From a checkpoint of a small transformer trained on Wikipedia.
Training: 331M tokens, 5053 steps.
Each number is 128 + 32 x the weight over its row's rms, rounded and kept within 0 to 255. Layers, rows and columns count from 0. Numbers have three digits each. The size before them is the row's rms in percent of the matrix's.

# v: layer 17 attention value, 64x128, rms 0.301, rows 52-63, columns 0-127
# o: layer 17 attention output (transposed), 128x128, rms 0.248, rows 84-95,116-127, columns 0-127
# gate: layer 17 MLP gate, 512x128, rms 0.238, rows 0-22, columns 0-127
# up: layer 17 MLP up, 512x128, rms 0.232, rows 0-22, columns 0-127
# down: layer 17 MLP down (transposed), 512x128, rms 0.387, rows 0-22, columns 0-127
v52 092:124111163109112116136126105111106122132092184103121159125172174051144147145128108138141173127084114167118073083102104174152133156173127106112110135132115151101132158133080123171123116066117106103126100120137105056162189117126101150101169129176083180134104158114117171137137067119100125124150141168188109173128186205092169190146142192197103083161121158162123149133128086198124146089119
o84 089:097132112104169141132126101118165109154088178131173183123127140123142143164036140161138115136108090155154124096174148187121096153146137121088120136067178158124120143130170111133098094147101107201107098115092136112158244080100103036104134127104131129128160132160145123076115165153134133090181152097188100173132135202086145130187147083134098128091141120150124129143124159165116112119103
o116 096:118156170123121101168096099193138116173196087136126146144126138110157100155147101181088166119116139104117124161090136168137131093110114119133136188187098113123151133086080088128125139101134123158116106142173117133127095186196094078126190148116066114087156136115072144162187075111089055176164113133039125158183149073157113140077133139127145116160091172140147122094085119134098149126128
v53 097:181155115204129156139140080115133064143153101129134166181147122136219118138108185123102114138100095085148138097134085115150173123107165142156111132134161091119135155091108111101117085153045093098100189108095118133140093150090129181111115167117118098087106104148146104131135131133136164142104176132087144070094091126112121204073047069151114115120120142145148143153101078135182127194139
o85 101:151120184127145059119154118103082154102135100146051152155164133085119135166136051110135117137138150111141139122165134108090118184140125128131176147127126155079178160149088092106099090153180132120101092170104105140150037171071109147181204052171099072095150102120135089107111185150102113131117134140154135079123125077136152143118068164131135102143095148141112119151152121096165077154137
o117 102:103145060132110141132097099222140124147174166086188153137176141156148118142133196119123173136111120151159104089089119146158126107094124153112116072120160142164121154078107132126143206142041149145111133121160131094103220094093162149125094150099144162128144166163131181097114112114145095079111140123116140110101128114159148100104112100126099110166104082085115163133076107219116166133172
v54 098:114095125103162139160166107111080122061124148183184121114148188091093127121093186107094093188115122108088196130142134094108118175080142148168156085204105104113116158112126118095115153202065125091174131117150142140126101170091125142195142095051114163111134162085090136116103102145143140141113101103108089129077121177117144097098100172155139175112183114124114144118133121091102104099076
o86 098:147115110151103114118111105155155182175119104185115107126084133069111168133078100128111132138115134129127173137115169130148134088106096186124158158109100122106128124117105087074113109146163100114119095092126095122131051147147127170144156110112114167124092216161142125093147088133140136159132127092158137171125126189154175152113093092084125140114212126134075094080158091136054037164055
o118 111:058120129098161089132129126058108071066125084088136146128152153099155089047140150150166064104102063166159120143116111120070126157154154090157130098165177164145107101102138172143145138132081135135132100133109108127075133159076129067129110154159127139139145075120141123132146156154163109090167131102125135148110099143121116125128121221145195145142137113131155158175068094116105205090168
v55 096:128113163164102091140152119103138155063102126120063139165143173185077145175052116108099151097112172138177208157127158127183132115113083115117137094152133067123078139128143135122125127147163147063151120143136123165103208146085146137076178172178076131096161172090150156148129093146108125122119147166129100131169124146124182107158154130161108069111143165117142164081120107083106112183161
o87 114:104087115151083104106117132113134145099144107115144204153141172170101139179065121138117164122130108131154178174134086103133134115125091138143108112118146114054150138204164119134075094104154143106162175081147084125153237144115163164142143082166131169070129119148171139134198153119199148127136093131172149113088140160100129049146133039129120128142119113131141117135147136138095120170139
o119 080:163157182113168178141061134103136123157103172101087102134144054150118142149155098119112111166143139122097136151095187200114129067148108130109157114098099071203178138108143133152104092141121129076116100159117110141075111106163127122116117094128085133171135162131105100166099131146034131180109151142046119109149100116158125115090075164142144192067139138144136118143093107096191098142121
v56 101:135170122134138174137096163132116071159088137135140124139159144098165120140121138124081131098086143200105116156127129059098140203056134117115134096193112081080134132168227086121161084117103128046156140124163142081101160105151109150112149089130188083152124108124141109133177101103099128120093098113095135090132128109091158152176177091112149189144117126106128145095192103108082132111161
o88 089:101156154118147135104077060160120082141142181093165089159170110143187144185127126138107108101128121130113128128134133077179173117089122175103117160098100153094141142174083126134152099114121111177131172117194117108120118154139200107152087120127158105179179222054114147158201118145105169155099100160147108111122188158155101133171146154124136117103107123185135161150139114084088106165099
o120 110:175149095117090123123156126154136143106154114166142199170121084107111109122068126139140149060192145088147152161111198128111032146111132086152134102189141075114105084061107058140133095155119163124177104095130118111118127112124088144130134091098113151139125079148153131090104155064185103062117131079152108127079105135153125101134135104121102161115153061119138144106107076154144186125159
v57 106:102067106201157130104141110152095075108128143158169086100167096173197141144136196134109125148136163121086132150088118058117145129198119137118092139152127119089101129115160188082145142145096054118117157155104050150105099158180119115149101146173191111160092122117133140126079088104085114132130223120116089119156116088129136101127129126103130071110122161103107136191105088147103150134128
o89 106:093161141149173122143109165124164080190094166154154114175084082144116138181159099116117126135117087156105204175144104158090138118126087149126120123188111107107135166057131189101136103080128153142145154102110115117145004171157124082109089139157152139137158066130081150131139141151181158147139166147167128148155157169095128159127168148144192126093147122131141182158146145122186109133149
o121 110:122120081113177138113115117143115106100168135086098165063174189122160101020123172158115127125112148111117117101112125152177148143148115110128142097102152087145125111106119113151137162202100161055082110164077108118124255079125129136097132107122074165141093178144101131086101127108099121109136100130120180160108122097142135126115098108168094126119130135114119131157128084136154179110089
v58 100:124155099116159149102109163127078125118206107115094118119136163125116138144142091130110156148122090147134066070121119139111144134141107160130154082096211098175149135110155111154112114119099096103147142125146112222118205166107109084082101096117161086146144129120150204153090103104081163216116093127083131151152098087101148099124050165182112171137158172115136133162091146091159157110122
o90 106:094097196087128133105188150090112146131167156093078128129091153161129152095129119143095084118054125098141087146099113160100128147104137065099098117110103093127128134139128151069156085139100125184108149099141126158197240138096102137149060162145139134118083109109114127138179118138097131157204150155127140144179145135117101082059152117157127172085115135119118158118079194166136120098128
o122 099:133095119144105153108113086162114070096107113137181127147117083122126162107099131122171142177110097154126140106114153125084107100178134156173133141116182156107101169129102142180142163144167118110121154107116120115080148156145173163053090189098142192156141197152148147100099137149167098083110161137172085119081154064129077134163152211148144119189095113088119148154061114106124197117155
v59 111:139169129103210189159145058121092168136147058086118106133145162148080196062175117140129161120159186136146111122113120087176121071153169148153194175132132153105165145152155132099080109094120098096100103147162119121141014118141072150151129133121114153104146155187171152111113122123103132099105171151146159125130115107113107133119117088090105132188086139107131136132139178115103158139115
o91 114:119104118122129178110125113072103109117122081079155153124118119129115123107080142141135143137102151096148119109114154077106102109156139129072148090138123134115104162180107151153128136098103112126121103146150116135086000090139161160140144182142143108097114178156135128108135071106113130129123175129124158147210112132109188158116127139131166145160119101183131161122117111170153121129099
o123 112:147136134140136109172090115157145162187083148134087087105116188105113151034162125122126183131126141138104120165121115142128168139067142102173129164092123137142123111090098114129095088170164109144121182080129119171188174142074105156061105122127117140158164099123151202151154124151125063121149077092121079147118154128159127090110144108091084109141121153114114042148140216136099129136179
v60 102:119120112094149101100114144160095149185111157105136156160059116128145162128117075121123168112093124166153140118061191109131072146118140127150148120118147110108026149115132116167146092085140099089103132096167067127108177170095198103147126089106129103125173144150085095142125132157204099176127110086134150132072133112046097154136104182123104088140104090077126075117066103110129125132147
o92 105:116125145075143161156094142140104116111106111170096099130124136185123149204111150146141124125131152127103091130162164091150110130162142161157147130110100157117124118093155159113152123197126120156174107142143139066125222128067155177103144128141136142114155103130151091030116181155179165136120160123086091150147109194152107158175165190117190107183094136103141102154132110069100184183133
o124 103:151131099153167063165138132102094098155142134098178094160100082111107125100117100101102184156119104130095148113104143143102159112199185152104106112122164172081085118163135144098126168080181150098130129081153119203110113119182137158104062127120143110191149156130110163158168071140154117081138138128130134111120148135041110110115094104134098104104130119052134106065129096108091057079154
v61 098:170127148147166094082133089106206119088122160141077151077129099200113121124055125096106172156147165102098087130148140082149102163144118106167105122108131114116110132160150193103092152114148100185147126128168138120125191118121115120079072115092097184169067139144089063121075133150136128122092118151064167167116115150107146144086099174090112166081123106101092094094067108140101121104136
o93 099:172151159117146132083152103132124092117140096128097132127090166178098118092140098117093158136121162146117119149112148149098173116175150156172134101165089092115094143093114168164135123111097163142138097153160070112160239195134109115157130105099144130122122112111121128129109093100161161129126165101150158167074108081105179098100126180059167113149113099113098114067162107238156133079067
o125 103:154102085149163147096106137143139145130138071129142117105124085115168120138105144176145132100125166146110107110112122126143157162176125094143108097139155165158155060175117156056120108162172125124106097113141136110114000122089143031112134107158102156136146151104145144157071111160090154133148090173073166135206151141179084123158125112147103105075096141128165137182142098088104128179160
v62 095:187092147141182186105162194170139136112079133092102151167109121157140118133173096167094068112128161133121107110133089094161166138114092126115071105107084084137150075135089140097170110104156160124179116113143132144167146170065124140133107126110118179053134120111112120243131159135182107161161145112120107133125109155123116169135061089110079146150111140105184143189115124160087154118139
o94 096:143159057097040141110167142158086131083098102162128116095112165113160070037140105143098105123098127098162115111104088170160180117077139080093160106117121115123101139174100110149100107154206116124103093112132104144131153191087083128135160119128117137147116095097085123150091118141160155184114127141122104139156141098129150209150117162110160073169148122138091165136122161065156199127147
o126 097:159105164154148084195129128170192110131111148085121098170110070126140102143128138115152135056102127147112123146147132114136169058169126151149167078125141151207143154056125142158146077108070128139118114139104135130125184136068100169078147158176134165103106142122173114104148143143107129119121165111086171149138090149089119064082124040089066170103142092158172106136117123156122144122166
v63 089:097063154121141123105102093162119074179173192132088131152107098096132121172101155116095103124132138137184106102074073156179117107167109097145160103064083089155162116128176155100112114107078116096122101079100095186122160106090164091167116230140146142142107105181187127123148146153154129105118165110124081111106141140112092178146132165089188106148149122137128088134139145127122100194163
o95 096:096105146175155074146138109117113103102083138146113103158093156087114112170117113174114181144133098146123146105121139073086128153149104051148185104126116101083142126158092163145159097144116081121124129149055126155151190163094119059158158153145153169160109128140154113151193146177166093152092147100051102082133154130116095170176160139111150160152129096159099152048067091172135128143152
o127 088:150156149075093168166091150103109133160136178144116170145111103140068115116104144125134161128116124108135160150143100121188150077098098214095091092147152145133174118165164128090140174122091100112124091094137177119123241081169162145150120160150121122092180131082132157111090123170087148141148140123147148073161120092115163054089065124136137072153127132100097096161192133126141112147092
gate0 103:047131151148100190128155171134112149069164080134180183089169116104063161106130140158088112077123122082085128086165108172153136146133158136143151173163199091114111134138137159126153133106081157114161183140123125084098105138141170100195096132184131144087143147090107165168132175091105162094173127136142104075159170155106108127078122131164145101141092117146142144151086102076163179121122
up0 099:192164083140117156124202141173089131130158113153138113193125144053152148114184113109110096099120100179166118116161156132098159133156059091145134152117087087126156184147129104140131157132138112103125099180063149141110159108109079170157098127083136137100140152074103102175106207122155076107089139158172114120146060135146151160114080134082136147175102083134139092112181112169116103139099
down0 103:131122146134150139150143176114106099135129173099140143146144145155048138215123109104103172099126153105111067157113164080133078097165112164104114081036116142111173145154048175128125059123105102148133103191143107166106097190133128129130164097119105107105102168074117105199156148123104124123159158127129165130165128090099106165078119133140094147169130164170133077137191125151166155115141
gate1 100:101160056123153129152155159087120118124114147136064073124175164114163100186139167139107116137086104106049122124107168120111126070116106110124099131172070108052134160102175118130075128180160164130082128150102196154159140138169145141142112122216120134101157063147148127120156115134084087095135115133127113156103118161120081121104114125139123116196168089104176073104074122080112159118136
up1 104:075170159108126059117073124157159139093195096136112129137087169107081134105109112109141176138142104151117134174121095124192141159099116076217151147082144091088178141183087105141181084130086166099147113149079104094144151135123122174083135156133122160107109170118044139145136170155088135107112146152146111114101127055174069152097103142174125135117082174127109113108134112171146116105115
down1 105:190156150155074164137151103159112132127082168120116081094152117144107108104121182143150137146144103142144153187182102199105173117094068183182145178135156103162127132208115170131124176073155101169114123131089068054131054077098092153082097125096132123092168105108161101109146124141140112131077149164154132111148158114146107151063088137115096118141118139130118136139114132135198130121100
gate2 107:086137122147133113111076097122187176138124130096073151078155111126123135052095145149132132132124154204139188154159157145067116068147111112104154063091117130126095128132085153094133086089065182100158095135108119148143103117130152147135090127167147155152143133102212189156066121155169140100149118107129175073128124118073115095125137151082125131158082134127209119122155084126158112176152
up2 097:146177089168099126094105105102143143111144095063124151131106133104128134111184108080150097149076089163154114164140156097153082120166063143144152118134136135172105141171140150084160092141118078172128108107161144129158108157139176127082122142156126117186127121126174119112140123228167131095152079143160144152111136162116189104097049202125198121128123159145126103095065109057168110145148
down2 099:148160102130175132128137160138129122157153126161095122106169149143147140179079107166135138124068131089176146174087105117114115083131066073076181172160140124126145134094143128111137129109040115139168139134123141094154117159058160116147149172198086133150201109152129136155121143116123125140116104111179185148112066090137154155104120122044117106129121084090174141119053118189124112126063
gate3 105:089134114155078104094118138138109170169100144138104132093174126148105153115046140146099157230123135136132155163143079148061155150139122218097127153119170105120143128143061128189153139114134195152139060146067118114123151133141118119155181135164087089095142148157146141125139117124125150134148120101156142209105121073110141150142140195115065086110115110106128106116151083186099153109158
up3 107:064075145092102157099150086181073075178146109103157124124119157170110099117161117126018145106082122136181149165147152110125164100135120155172139113144133109154111089083123152147112116099183203168096130123103117049121138148176123157127117091129187136133131130183131105068151112142106101077157098085105129127157108096152147185091092138065136124133152096131166140100144103105084153146164
down3 104:077144160084114144173133095136172163088121137120099152104172111114110145250079155131104141162234129142065132082137141128125169127125137136104153084115164151133201107121103096102123095131164138165098119168125134126087087117067170123169155122091081128150129075160121116124193133078137047114163161110104157111154114106074129135121113153135102140125081164123138117123160170143167134141139
gate4 100:149142154125061191114140086085111134116095179158127130170090110126105158083192153080090130179126121097091152220129199129118120074114137107129132082151117181116102118134155177146136111094116155080152133116101170135085109139108133120143108118127089215086130129156136157132106108066149186110181180164228112136121086129134124156095104129110146116137099127132168110136137184096116117162142
up4 098:109167084138151108061125133084129158134162186081151168147110136140231130107108122140089120118107119113185130138075161118158088123182186163147116106111156135102126124158059197155129094167087147128117132107108207172106115145113138163090154167100124171105090149178192148140098115125127131162134178143151136182162176122143109079104123160159136118100103075106148097168081116166110171142146
down4 103:112100162165132146053138155160146138157125171153117148100100163143132130101156124136142129096104100125137131119078115139163080094155119146137069132137130109105098077149091154030101123145137099191155142064113152159123194157160113095139123137110106101147140181158164081084141101184175105158073141079092096109142157124143188121122158182073124122145136120029186153089140094101105113145158
gate5 099:130164170140122147154189090144123106182033189132125099099085141128139155151092100117104091178119004150088137103172106161133135074155134120158126158156200083142184169139083120146159107104099136155163128112105089164149101120137093113159111179173102172152150151119109133133147075125135168144144110153109126123101114165159123121109094160093197142136167146131181164129174104144146132140154
up5 101:127233108134120146098133108124102140117141145108114133109133153124111155179170084083128151155124139105134096164180094125112114137189104203118130129166150070080126083086152091175112159123048138131132142114180158105136119126103139095156099148156152117126157132196094139136152174118150113157158110131121135051152166170131138128127114128063168088172130093181207148119125170081137126129211
down5 097:165145064152147111177131152167103098130112105085093132090198142114103128063148139111156126104143255188164087108167152138083110145140113151140150122083103112148126169099127117132112160192079135140124160146109162094112184129104110134126098126157087145123147148121111109160126148169162101127082119176111117153141123182184125094104113146078128168110081135121099075143142072107177163056152
gate6 075:151079130133084138109103097179134170132151133152176076117148093130141096192132151093100143136176224093083155127083101144140133138144085138087084102159141122100118120104137128159076104174152116111155136153072129152110221103179149140165105130152114086163197145128144123203146171108102122059132107152144143137173144191110141133122141120123129086160174103147131163122091187150076140166141
up6 081:093151092125149160139148124048155164162147138099152149130144127114158145087204099135131085147111120197190135147084145144189145093120151157156138186108137125108046137135168113141200115079114147155145111115179176074101164130141146088139138123166084105152065121139139134081129104163167172155157125109147128129090180161118167121147147180168157151187147067116158122154129092113109139066112
down6 105:156113139161134125115110091138102135092089116087117096134134111139134132000115125106104111111128107136107145157142122114104125121121129106079124130128158130126151139100095137135112130150162132145124124145074114128139255140218095129121124143127139102131148094161148133155130127135118117108096122141102137156145124143128122133106110123118122133122125091156132138114078131129152107133157
gate7 094:135117125084113116111144158155094157155109060098106082125078098156109086144073085087113118126021135143139132135200125172171137058116096140092131081120108111108154135178127099134098132158138152093119118148099138112082105186133188136159090094119143163161191134100129081087104165153111119114137110119140152153078143129148042135176081111140120131159151151111158161191146138124161105172182
up7 105:127125101120117087066124154155077148144198154151103198081099152137147134119117107209156146120123180103190095147143104108132117086159155114146034096086162082185123131115102160194122119184143106145161127117147126132133081108094122164143110126116101050142146116094127060137160160099133103079159168156132143130121127155172157103103065172159163160127096121112120148179080107149148130097122
down7 104:070073119152152163097162166107107132145198095103151134092160108082126171156127128127094126057169119156080136129086141096128137160158109134102123118113129116071157073131178144129068151080134143126078068168194159083105074142151126110109149094154138154113124125102073166068098151154118088120136155148127151113095181146090197158124194068126140154158126122102131149182108107177148155122095
gate8 098:101153136167167189077168203064154084095145116144059125172097115136130105178121108130093137132160149068099132047139217080157150138181118086130197129133163137150126122108123120146161176124071086123120130113192124140133100110115128133166061125129148131087180092139164154079117117161136111144193134164104113161092146127104153123155090151110086143160165118120163119117099119154148101113119
up8 101:122113145153193108156113111155158132117110113112098114109167093099142110144159104083118149111159156155116129100161177133116194131127121124154161085171154072117087143110080133151157161121098052154121085141121152101123074137121098097148068112174142112151121181191194157158103178054104091143112159161070126150044155117110146064128098101144128133163180117150140173132102125094163117086064
down8 098:113110127120059138147122097143175137138141191123122116201130127142148093123186077142126169138134148164116135135149106143120123152153132083157114174097124120118095133158163106098179189165105117110189159109095162111148106142088165124036150122130173120125169130167112149114155080061119124151113090043116130150153166177114074129091123105122140169104069120152080149126094113043141059125165
gate9 100:124177080143179118141106140110112100152198106132181136110108175152164167090170067117122120058113123134131134113125126195093113112137138132139142140078208127130096200117155161173118135096136156077148178104102150159127039094133072089159128098095126175099093167110103094086094061157069110121157124126130109129122091133139105162097128131049154136112123122178151151125128171106137140109165
up9 098:156126123118131125103113060122125136116173173133113142087085057100128116116123087137144076132181156126157159133083169154138128110158186121154173123116084136075091099106132102113121166150105138155136162095095101139191168096126146090100156113090110088109191140180167108145195173096102120166071116148127132156116147134135116148171133136184093199105080094145178116214072104101132177158106
down9 098:135114117112197150114100100175154110146104135097168103103109113127152126130116133081165139094109081145081100192127159171185092129135133175118105120153107114191089150122154164117141138134175172107142169181133084113185069137168126128107108132089173127142119182168107161070131096143100109139107149131175087164108088181113060172148147160164169137113076088152184151139104194101139182128075
gate10 096:125107083123130069129115181130122101056189152153118116146095110133164140101176158161082066113157113100118110131123117142152093129099123192129107144169116150158210121179120082135134104115099132175150161167153152150114124115135150075105151113094104093134159098145077113124110136174104102135149201164185150128165119137140099125132158155144130161168218090167134130085172107087228139157109
up10 095:092131140190087113094063087087150107127117123171176093162140156230145126118203146102139129065103114147166133108080130118153107106075166173125117148091107099124164087132099134127142090143097122128131144093160098193113105170126178091195131135095133182125121075130124121104222150148086082116120120128139093128085145101138096176125130141070095127146154128143129143142148152117111085065159
down10 091:080159109070196114117185099083115091113169147107164097138106172117146139120137181124168066153143162214128097159127140119056153161102176160174140167120124128107176148139083117132194134139110133135116104105184165070133132072112123134116076098164154109162155136066160112178141132126114120141106111155106120118157123180174169146140142173108088103118179168092163157160128091105174107102108
gate11 105:165182163118117156106138123123076141149151141155154111129129126096162130130122149098120089155064171177120134101089123169048115126131106091169127098115137154117157158115107137156101205114145174105120142138103126157138126124097107141171107153081149193152105071119126130163146174080127085170119211105158116081102188177111140140130116161118117110190075108151077155045110139112077199148091
up11 099:138137082065093178106127160179065176096144149189138179090130150194131156123146122202161120167080164146161159168082100140105110104123146091066138133133081158105088068147105118121162084137097138134124099121133158125146114130133158177060119138079106171110149126124127189103117077177139166115162064141085137122100135122182092098149112128100108119162168154057118104149119122104140145130171
down11 099:054085087147109096156105125106162067138160090128076132139089092152111092129096090116121121164083079089083096115164123109170126146113156105126131159142098072130155103154124131159171106102182062114123191087100138118166190124197101182099199139156172124177053126119095144100184065124085128101140095154144161096117127113114155166098152149139165154141119137100120144180128116129126114135162
gate12 095:121137156134097134120138170132095079154184121111158078119145112153142097125151075169126146137139114146104138154116168097165131178169137111074098129169124154220193141151143090168163109087213115158119113143132144173079158137102133082130125036137139120119131074121161137106078119153093111129136139164090139093177127134223175090125112120142100129118108088172086190194139118110153131132119
up12 097:153105139132137096118111106127121128153143124082101080132139034103156069161101131142126144160145115122165067245127102124118141155114104180153158073113103071123159070130102120162124111092082149116116137123143200158159151142102143101159166107076159177101130116153118086149160148107143151083112110153179121156078119148089083177120197098114169140091083166129145137077145156137083100137136
down12 098:149175113165177130132140081114077121151121086043097141116156099086140086114144144154096103130086121102107130175086102112166142156141137143196167130105101155087128103123165083217199142149187119110112092108098108111116147174073151132086119164116137090159122102148124066095141111105136144131098106097175178108123216140103180116132085146170136090132077166125111082116142121090160128157153
gate13 103:106137178099135118166155169098138115102119084171169121142128169109147105150136163210095193173143137139078169095179100047099122166127083130146122141101090134117134135093164121179141133123176151123121136145099074117065096146138107106158126074102118152179085127179178121141136128084190156132141088106070064124097067138151132132118105156119123159146140128129054099131133083126085095076092
up13 095:132141188169113148150173101171142110136194156086139160099139114195174109089106039155062115109187094098150150146124135117137148124129168138135108146100102148176097124110146100157092137124146153096135145115126092092077068115091123102160094149100100078154124110090120135163162101117107158143184166151069093139139142111166093170157050161156108155141193125140083109147172076123127112100188
down13 101:095078141079140138048119119121163099101106161157118129154137132098111121019114166081126098107079186114107157101115120101128118147145131136159117114097090199171092137085099117137099164115071125143118127074136077111162251134108121150166129103115114133083114130199158140140118103146177100159116176141098143074088107117141147122142077159119154120118121119117117103125103055131105104088144
gate14 101:091115140132160102159116154126096121173137200100074148129107187116126176145170126084086126183199105072168119149181092173085187162119117136190113087122112133146115077153117119155153088168143130144075130161124117161075048075173123115134110166138151135146147131184117129084142163101085146167139162141155176138150117050095114121102144093143084111111128108102134108130155139128150186149173
up14 098:108132150165113127161130139149116084123158111149085095167098116132069151113085187181136181197112060141174118135142132089133095091090165085115150149100150133111129086143162135174121225120098152069182146118131104138083125164128156093141118054129100079100113132070116141160094118136124173153192110138133092147143135141159107141162085095149136072128098140128172139128181164049146095130117
down14 101:131082143063091169153136137111150151120110143155140111158152137102094114030094227099153119146150103100136115132181095087128159150150168097159127135112110158123164160166105127097131096193134167105069144140149123117157081167084116155073146130186122108162181151158138129099096142132160114180182117066152144139130114090107188128154197045115157118085133111161145156117146115162115111143137
gate15 088:114153197136099083115122153134151109098162127111101162125111133142131141120133150150100114148158105201154145094100114091198196116152113107152192115093134135163108099108121134105139079197120202120141168135110098133088118103135155119159103116101143165115149135101168124060153141157122158123110219116130124124144114130144119186133169073132053059187113198171127178171130159106091134174142
up15 089:163125105149104105043155143112188115091102161091181110148125128132105158113183086132119156147108151122094124128117171169093120087076127080170106120122078152145150094121133113163122130077194120126128053141142069105121112110118144117096099105178120149051149167156091131134097132150109176146170137124076125133123106103104177084050149136143137132090163112071172148141090174164206170136123
down15 087:132105065198114112104136085174063152143085145092135150112102187127107078106161094123164115169119134144151170164146109109045116083149084163104128105125081124153197107106145088117164122187121195147145134134105148147023122139148158140104165090130073130123126146116101139071110101132091156090158146132068094102162106098153154094120090151136103111152100090160145162156107105148121086103100
gate16 101:130114083123070162170093134064128091074108119133149124129184188161149141151130083151118148127148152129147124162190120119150163084195140110127161074192121123150134105098175156164081161116104129170153104140129121196123097143176127091097059117186211123175098097147122145141133134085113186150106145133052118105129152114128099142099077095093137091141144158123151135100153120060109119172144
up16 104:160078080111135167136167130129103140092088174175139105056111093058146128129148145176116131098138118147114074106081199095102161111071103129161125144148130163098160134192166126081139098145183159154114109150141132102098151125139095110137165106143089088138106171154136163123127178149138082145123152142184106130117124175153054170086142141110140141098056027104101113104110125140141139130072
down16 100:072128114186140164124149100120161098104157109080109116136112175141083121074158114094135140143129109081110152142165104129166104162159144069144102132196089100089103132153190148080158119071125130082127101085134160141116204184148155155136100121107155096125146123175122111128152107099058118130112111120150168113142132071141099145125116174067158190106142111209103101137117112097109233126111
gate17 098:147130104077148099139147143110146138075075172097157124156150125104125114090136129142112128125137093185111184174108141108136149176231117065099144131138070156083152126137094137094173110175112160096132109113170105144086162052146169142124125158148107088053139118156068143198101117102162146094095162113136131194167115170137110161187109103154133087151149130104075122162109145127126103082096
up17 099:097106077188129153110104117133184170131097121113075136115131149097116118175112157188096120169146137073119117112111187132098101141145170132122148108118122083136061099114191133125131157079168117131176103151121151127110186040152118166165101130140138231160123111112140097176137087082165096133144097163128097167149128133148136155185027079115155118109133111075124135142135159132151130088137
down17 101:136102072087123126098104169138133126135148121144065121166106140124115099052168078117064161141147158114113106179113144133162097170130066086104098100084097082114177116100171146110125115128148150162155115135135075073049211148153137081148140156117141133124123117146134037140114115096116166172145094110115052136086162100135147135102128100195157136133130111145209114128090126098107094126127
gate18 099:115143155142132121132107094046190187159188193169154138124155035128099108083150166094086197079190112143171140089139073085109157155136072143132156178102120128121117132143095172139153086111128124100109202123137134165100088106163150125157115196101144119108113153132129130132122132117112100187121107120164121156118152173095114152098150086144193155117167079099113124155113130158147158107135
up18 097:110178095138130101132094136133163182084107136102080148094149112183174096083098159179165115112089185162138158115140151158205134129114105129143129104072109122082117130117172129078089166171069083153110088119103123113108116114035127127092101109119109124137164085144191137102112144075165123110129032082125119142100197125125162101067136091088118093134082090127149112112121121134125147151122
down18 092:146128131212113163135105181147087121099158099079085110099060080185144109163135092112132161142154093071137074175165178113150088106117083117149120150151112113066142128146100147104123158166076129129135126062129133122070156146127147198131133113119139098130201147157148108111139094143161092131149113131181124140067138110151103124161064135107166168116066145165114106163148145191129167152080
gate19 103:114135113107081142081135134102107139148106165122135142146172096094207071127074067116157108092139134199108091103118135099100139137092133097054120073164056134132186083100088105129083115121138104138103118117088129123100100120094157126128144118124128121124133128136145082103123146140078100107211149143081123127129101112100113204062116135196144103130132099034131160134129110156080152101184
up19 101:110137113113140129171135140151187194152229091128108120111127112077110110106152057137191145119149116084158191184153128110180144115161123200159076127056177124114112137078153123178140109177109175126134131130114097134105144151149148102098163124118171100103119134085162163097101183098103076116102067098141184111121138165118124074146118156124111127125153134142161108158074147168138099156097
down19 105:159115143074112143143163174084126135131205080154134109123165150082158144028150084134131153096172157122149130126151080199127126168172108102129150080126131126104102094128158111112149153121096136119172108127147140132148106138042154120092144195139086135075079097131110181083105145150114110208071133178121130131189118116130088111110107110108089106114105105154132136077128138087088156175086
gate20 100:124174070100078117120102132155093152102116107120086116086074147115150136115171128191060075087103090108107078134123157116148094127163101110127140084146082027111090118152108137130158142164154023143150160134122167132081094167137136117154145137126088154119080070153149101109116070151080093172122120152126131146101180124105070134098093117127152145162120137106208133163114170108134133141118
up20 101:130168108101125171185111178104150062101131148104140086084132112137091123071171142115112121153130105111163152137167132148109177126167208105174129125070111039170152160138133128120135087123138025130104138135071085134139065129161174068144116101158140120130151153157131157066131128171135110148143131132158064125125218104119105118175113115160126128110154102095101143122185125137096104130151
down20 103:097159123128124122108148180114139172071198097098165105153125125096142159112143131081102143147132143148153089113146126058070152155134071159127177095103118124153091146126195131086115086112156132114101154120154112182114240136115181166123131107146162118123103149118138121128158086104143086140083085144140122179138187125131105166123095092164136127111076178095149120165111186177153180204146
gate21 094:129139163135125133188127130092153128152117138091172141187140099067152125124078139084107122081139074136142176113041124138108143086124099120076156116139097144159165136165127124147143157126111120126153130059144124167145144144111103163150136132091137139100105082149122095072025116124115123112126071145148108124156111146103147115175156119120134114097074164143078116067159032096119168216081
up21 098:117152134150150183112216161177154112172051143160174169155121103142119155159193098149114146130141167105093096170081089121091141105077159158087164104138162074052094070134131082140156127092152163127115161140134148128156169071173114073134157108140066126082139079128100141195117135098135113147095139149175153111113128125138134126110107099137111117161102078144164098145119063135149114124090
down21 098:117075129090147119123131122174135123140167129164132101138143071133076133158180162103162092151099164124128057120147132153153135132175182063099117123164135099109080082090127154187118115146146102160133148088115107111146055158181120049105100114154107132154209132094161064107161148127064104146117112070113087166095127122115107135114085148150158158155194125159132090126161140195105163111148
gate22 106:122086116125107141122093151141135133120141152118155120134115123154165149106057124094067154156151118100119149149124123172128096160076110132157091156147156097152172180156129089095135108087078126136085130127120114161085144076140120183147176159154091144170166119136123096095090104179048191157078084100141130085102124067137109182077121125145104095101108146048135108072106166116040130077142
up22 109:119141109122110111146151173066067090118158183154157141134167096140129143184092111143170093136131154133138085161060158126172102093106134110158127139138103128164129109138080121143123205122093185105142153168184158088140120159130139174112188188087038173142110162143159106145123104093098146114167130158139087082089122158100113100078052100120105161126101139131141119129077097185113111080105
down22 109:118174112123124097100167124105091124095120173123122134142175038125156096128173124101074097100105137107089084099133102149154160110174066141163110084158119163111110169081144116030146155087123140077140100116123110141140133141053163124127172166159098102174147139084125096116142097133144110069111135077114102132133132069144122135081072200100201118103095161112100112107112075145167149110131